Weights of a small transformer language model.
Size: width 64, MLP 256 tanh GELU, vocabulary 1024.
Architecture: LayerNorm before each block, learned positions, biases, tied embeddings.
Training: a variant of SOAP for these matrices, 101M tokens, 3077 steps.
Each number is 128 + 24 x the weight over its row's rms, rounded and kept within 0 to 255. Layers, rows and columns count from 0. The size above them is the row's rms in percent of the matrix's.

# layer 7 MLP down (transposed), 256x64, rms 0.16, rows 4-28, columns 0-63
size [ 93 100 111  84 101  91  89 105 104 108 102 105 104 110 111  89  94 108 102 111  97 110 138 115  96]
[[164 133 132 119 127 135 150 106 160 127  94 135 105 134 104 134 127  99 137 133 154 101 138 115 120 107 117  88 126 146 151 117 125  78 121  89 172 153 138 113 137 112 211  97 142 117  94 126 118  83 113 113 150 122  85 140 147 144 151 145  88 152 128 121]
 [100  97 132 138 107 121  97  95 124 104 124 147  84 152 134 142 122  92 194 119  75 115 122  64 127  93 139  97 138 111 127 117 128 133 122 148 114 124 109 116 111 106 134 181 106 137 108  97  76 102 147 120 149 122 141 110 117 124 137 142 118 132 161 133]
 [111 107 144 162  90 147 100 148 130 110 122 159 118 132 157 103 121 133 145 157 110 130 142 127 135 145 106 160 139 160 116 127 154 137 173 167 119 155  84  81 113 123 108  90 139 163 174 120 140 149 156 111 116 140  88 153 155 108 121 125 116 179 130  98]
 [133 144 153 134 119 141 115 103 107 116 132 146 137 123 116 109  82 142 122 143 182 178 161  78 122 119 109 162 104 114 166 101 100 107 170  93 141  99  81  93 103 114  92 152 138 133  94 114  95 142 126 144 140 133  96 123 118 142 115 115 113 127 103 120]
 [139 125 119 144  96 131 136 100 133 176 148 111 117 111 133 117 152 153  77 151 100 137 124 144  92 152 142 120 111 130 120 114 121 127 180  99 115 118  68 129 169 139 116 124 161 159 131 152 172 134 122 153  74 136 108 104 120 136 126 127 143 157  94  87]
 [170  86 117 138 128 137 148 179 119 154 114  81 138 113 106 124 120 102 122 108 162 127 132  95 159 150 157 120 168 114 121 153 149 134 108 112 141 184 163 125 109 153 142 112 145  95 122 128 133 116 137 152 136 166 136 115 136 129 152  93 130 176 143 176]
 [116  75 160 174 141 132 108 138 115 129 119 156 130 110 134 127 148 121 131 105 129 124 115 127 164 203 159 126 178 144 145 131 129 156 149 110 136 158 157  90 111 148 121 142 156  99 130 132 152 119 169 114 111 175 117 139 110 114 124 172  98 109 140 130]
 [160 134 152 109 153 171 133 138 170 106 113 141 160 169 108 119  89  97 110 164 113 182 135 159 186 138 100  90 133  98 162 152 137 122 114 109 122 142 105 113 125  74 140 121 118 115 118 120 135 154 157 134 126 127  89 141 117 138 143 136 138 149 144 140]
 [122 151 117 116 122 116 172 147 112 116 133 113 124 131 171 106 149 143 104 121 114 191 128 122 130  69 120  90 135 145  86 105 130 160 119 129 130 148 108 116 115 111 131 104 108 189 139 102  76  94 117 118 167 129 117 102 111 142 132 155 147  99 124 104]
 [133 102 105 108 130 123 123 168 155 144 148  97 134 142 146 146 121  86 149 161 143 103 138  74 100 120 101 132 134 135 102 116 132 152  75 144 149  91 113 125 140 114 126 135 108 123 122  97 162  99 123  94 128 159 147 160 100 164 105 140 168  97 111 172]
 [153 114 114 107  68 102 138 151  87 119 140  96 133  96 123 132 116 106 127 128 104 143 122 120 108 147 133 123 173 184 150 177 168 153 109 145  83  81 138 110 149  90 125 139 130  96 114 104 137 152 149 140 128 139 105 115 131 153 121 122  99 154 114 145]
 [ 80 167 150 147 154 123  93 176 115 120 129  95 140 141 120 133 162 126 176 121 139 140 111 105 147 184 118 105 135 139 131 163 126 105 154 127 157 155 177 124 152 105 167 131 147 124 129 110 150 121 124 148 135 161 118 141 137 107 189 124 125 104 146 116]
 [114 140 124 157 130 119 186 105 105 151 130 137 132 119 174 126 134 141 103 171 182 138 129 119 141 114 101 142 148 148 105 142 116 150 144 143 102  86 132 159 151 119 129 117 143 114 185 118 139 153 166 109 173 105 168 136 101 144 174 120 144 141 114 142]
 [ 88 131 125  94  98 134 134 145  79 139 162 120 180  92 115 123 152  97 167 115 134 124  87 137 125 114 170 108 133  96 127 152 112 116 168 129 121 172 113 120 104 160 150 132 135 115  86  97 160 131 124 151 118 144 130 132 121 102 119 166 104 160 113 148]
 [114 133 151 116 190 139 155 158  95 101 132 112 172 122 144 133 152 152 156 122 116 114 117 136 108 156  89 156 120 148 118 119  83 124 137 111 115 117 131 116 116 190  92 106 106  95 159 116 133 110 154 119 114 100 116 150  87 141 141 118 162 136  96 159]
 [114 143 139 131 138 135 147 117 109 150 139 113 119 155 145 154 128 147 123 129 106 114 158 142  98 115 153 147 148 106 130 124  85 100  80 111 168 131 175 120 122 151 103 116 154 110 105 142 101  90  92  94 185  77 120 139 148 173 108 112 153 147 149 113]
 [169 116 138 146 156 111 157 107 105 127 137  92 142 118 145 136 114 184 154 142 116 169 106 106  78  76 153 155 118 137 150 142 123 151 129 135  79 155  99 134 147 158 124 112 172 120 114 166 131 149 147 151 125 148 134 117 122 165 116 111 122 110 165 133]
 [ 93 134 128 109 117 158 144 170 129 119 137  95 161 133  99 120 129 124 165 147 132 137 131  82 155  87 169 149 115 144 126  91 114 132 118 109 151 146  84 114 148 163 124 103 102 146 120 113 143 116 102 112  98  82 126 130 107 167 182 130  83 126 129 136]
 [108 172 173 128 109 111  66 138 147 131 163 116 139 109 108 119 164  95  90 131 143 109 124 142 113 162 111 139 147 159 113 154 113 136 114 132 149 112 135 162 116 112 128 186 111  93 114 128 116  94 149 111 122 131 141 131 181 144 135 138 122 135  87 166]
 [115 122 190 132 191 110 123 128 149  99 113 157 125 121 103 106 123  93 151 123 133 122  73 128 141 100 161 107 121 113 163 128 107 121 153 140 112 124 107  95  82 120 117 140 111 114 116 112 124 140 137 121 132 145  68 163 144 110 141 142 132 173  90 127]
 [ 98 122 135 144 147  98  93 117 123 140 165 124 113 151 123 125 198 133 120 164 101 122 145 137 144 120 124 140 127  95 106  89 117 106 142 139 177 109 107 118 141 122 131 140  87 133 123 171 135  79 163 117 144 156 125 169 116 142 105 155 130 150  87 161]
 [122 174 134 131  84 103 137 140 160 154 162 127 103 151 125 125 123 128 131 127 131 142 183 189 142 154 174 116 136 120 136 115 129 183 137 131 163 115 137 117 137 105 143 152 120 162 121 143 145 161 129 146 150 184 136 151 127 139 153 148  97 113 167 129]
 [125 126 133 148  99 122 143 126 143 139 154 137 119  89 129 115 130 120 108 146 159 125 136 111 134 119 133  87 103 141 167 128 180 104 148 103 117 121 123 146 104 140 175 176 127  65 147 100 131 147 133  86  81 156 145 167 126 154 137 129  79 107 111 144]
 [105 136 138 142 146 126  81 136 171  98 105 141  97 135 114 134 133 132 104  76  87 138 113 173 137 128 144 149 117 163 127 133 137  96 117 128 181 129 152 126 151 123 121 125 133 126 132 129 157  96 135  69 125 165 149  72 153 134 105 101 166 120 114 123]
 [182 113 122 155 130 165 127 154 109 104 129 137 142 165 143 113 155  81 142 143 146 174 160 156 119  74 130 158 156 149 132 110 142 128 113  68 114 131 114 132 144  99 150 127 102 129 119 131 146 128 135 149 121 127 126  95  86 154 103 145 125  88 144 156]]
# layer 7 MLP up, 256x64, rms 0.156, rows 5-28, columns 0-63
size [104 121  78  88 100  88  95  81 109  90 113  87 109 118 109 106 112 118 108  97  90 113 118  82]
[[131 145 141 129 121 104 137 138 132 139 118 137 127 100 122 155 134 116 148  84 129 122 132 106  71 135 120 145 135 163 130 119 118 126 116  87  93 158 119 107 143 120  76 189 101 134 120 151  95 102 115 125  73 160 106  99 173 108 108 169 109 117 116 153]
 [125 120 165 126 136 187  84 122 149 176 112 153 112 117 103 131 100 118 153  98  77 147 105 127 109 134 134 101 175 157 142 114 114 142 107 136  93 119 125 151 106 127  98 126 118 147 192 135 112 109 104 148 157 152 147 112 133 142 101 121  95 130 143 130]
 [118 117 138 123 166 116  92 130 112 111 126 162 193 149  80 129 119 135 108  95 122 143 118 121 122 117 136 122 137 112 152  95 156 136 104 130 110 144 114 146 130  97 155  92 110 134 112 140 179  89  96  86 146 132 146 153 155  85 106 134 170 115 137 160]
 [100 128  85 129 141 110 130 144  91 145 156 124 186 160  92 122 141 117 155  95  68 131 130 124 110  94 149 110 154  96 128 151 143 126 150 152 143 121 155 103 125 145 123 123 144 112 120 131 108 127 107 120 163  90 131 170 132 142 117 150 112 139 161 187]
 [132 132 144  96 138 148 113 115 179 136 168 123 113 120 123  98 113 104 163 124 135 119  98 148 111 107 102 142  96 177 159 110 119  95 129  98 131  70 137 103 155 111  85 125 116 113 111 160 170 147 102 120 118 140 106 141 155 118 119 120 143 183 109 111]
 [ 97 130  79 143 132 107 112 117  99 176 131 119 149 118  95  99  96 113  86 107 126 112 166 145 140 144 157 136  97 170 104 127 109 101 177 117 135 137 145 141  88 118 129 157 131 136 126 132 113 113 151 146 101  99 163 117 127 145 185 109 140  88 135 116]
 [128 111 139 166 138 102 141 135 136 167 133 191  71 155 159 135 108 134 153  80 120 113 127 152 120 151 151 141 154 121 142 126 117 142 120 103 164 141 184 102 116 152 129 161 119 113 109 119 141 127 130  97  94 118 158 125 154 109 120 126 161  95 165 127]
 [161 132 105 142 109 115 121 146 141 138 197 130 102 151 112 144 106 105 136 123 148 124 116 119 156 157 138 155 133 173  92 157 120 135 113 159 163 156 156 112 150 131  96 108 132 150 152 119 133 128 122 107 133 139 168 142 128  56 104 145 154  95  97 144]
 [122 131 121 167 193 151 154 131 102 151 136 129 103 141 128 101 153 174 133 167 124 108 124 153 121 103  87 165 175 132 131 125 110 127 130 118 134 118 128 103 129 164 103 133 101  89 128 117 136  96 134 165 134 111 152 160 114 156 170 121 143  96 119 167]
 [110 136 147 102 139 104 143 111 117 138 156 106 120 132  97 157 119 171 137 160  79 130 138 132 138 136 136 131 138 196 109 138  75 102 149 136 108 102 143  88 108 136 113 129 173 114 137 114 142  89 167 116 114 104 132 127 188 128 138 118 149 130  97 150]
 [155 152 122 176  97 120 118 128 109 139 169 120 130 144 160 151 103 113 143 148 122 113 109 121 144 144 123 148 151 118 108 117  87 172 125 112 132 143  77 121 152 178 116 168 174 115 142 123 154 141 133  91 107 121  71 126 100 114 127 134 155 169 134 108]
 [114 130 114 121 125 176  83 135 130 164 115 130 144 161  95 113  96 125 149 134 125  94 143 147 132 148 161 100 125  91 121  84 166 137 138 161 129 178 113 124 136 131  79 150 121 142 128 169 135 120 109 120 118 120  99 155 118 134 124 163 118 166 160 178]
 [118 159  97 136 198 162 144 156 109 109 124  93 109 146 168  99 101 129 138 120 131 111 147 118 173  97  95 120  95 159 165  97 146 123 145 144 160 112 140 143  86 135 142 106 139 110 140 120 141 101 136 116 126 132 124 151 150 142 127 104 142  98 180 128]
 [135 131 132 124 130 169 133 146 146 145 141 114 168 120 110  96 128  99 153 127 155 128  76 111 135 114 136 138 114 155 154 136 164 145 119 133  78  97 144  70 122  95 145  93 129  97 162 112 142 128 129 105 140 157 159 167 123 136 112 147 115  70 145 158]
 [114 125 100 132 179 109 146 139  75 106 104 137 102 108 133 128 133 110 159 134 120 108 119 150 166 135  79 126 144 183  86 119 123 142 163 166 126 146  96 133 137 147 148 103  92 169 126 106 107 119 125 132 108 174 153 125 124 120 138 134 150 122 114 173]
 [102 116 115 142 144 147 118 136 142  85 132 168 152 150 128 176 143 128 138 128 117  67 101 121 190 144 169 133 130 119 135 121 112  89 135 161 136 113 128 146 155 118 155 146 105 121 131 115 117 117 109  69  92 114 119 125 136 124 155 170 143 118 120  81]
 [103 150 131 146 117  91 167 135 162 146 137 125 108 133  94 132 108 167 169 110 178 112 140 131 125 106 163 110  79 137  86 122 119 158 111 112 103  70 170 142 125  84 143 131 105 115 115 126 124 143 142 142 128  94 159 104 159 116 119 132 127 106 147 141]
 [112  94 106 150 172 138 137 145 146 132 139 143 150 143 114  86 128 113 151 144  97 129 103 138 102 118 149 126 131  97  94  90 125 165 155 131 128  99 124 133  92 160 147 163  85 114 118 175 170 126 125 114 139 106 142  86 150 127 121 129 189 120 104 105]
 [125 118 109 145 107 167 124  96 147 145 119 138 113 120  95  93 119 192 116 121 115 135 112 146 108 123 111 130 127 150 104 152 121 152 155 141 146 128 127 145 153 157 125 122  55 157  90 131 129 125 109 101  89  93 135  84 172 128 107  90 100 131 107 132]
 [ 95 117 145 113 191 160  91 120 139 127 127 121 107 143 113 119 115 131 123  95 133 122 155 171  87 115 156  97 134 142 114 118 123 120  98 145 140 161 137 145 101 128  96 136 140 120 130 158 109  83  78 127 139 160 115 162 145  81 131 139 138 156 164  89]
 [104 149 101 103 162 134 103  83  93 138 150 149 154 150 130 138 143 105 166 138 118 116 133 122 155 127 110 102 110  98 134 122 102 138 131 143 107 109 127 102 158 148 112 136 154 135 196 135  81 117 108 163 130  89 163 141 150 123 166 114 142 170 156 115]
 [127 161  91  76 107 163 135 134  86 117 132 142 138 120  84 127 107 144 145 152 111 120 147 110 138 131 154 113 151 179 114 123  94  92 135 150  99 152 145 112 122 128 130 163 131 128  99 128 111 167 134 128  66 138 147 104  88 100 140 103 151 157 138 113]
 [135 151 118 109 162 154 112 132  96 155 147 122 117 153 111 113 100 167 122 125 116 167 135 155 117 134 125 141 138 129 107 131 136 133 125 165 137 169 161 156 126 114  72 122  94 145  81 111 151 158 110 157 129 120  90 126 132  80  89 141  93 101 173 145]
 [ 95 107  95 123 123  91  98 135  90 172 123 127 138 118 133 112 143 159 143 132 156 105  83 158 122 124 119 106 108 121 140 140 118 130 100 166  89 127 127 133 114 153 130 131  96 139 112 148 170  90 117 126 138  94 113 121  78  94 106 127 175 164 108 167]]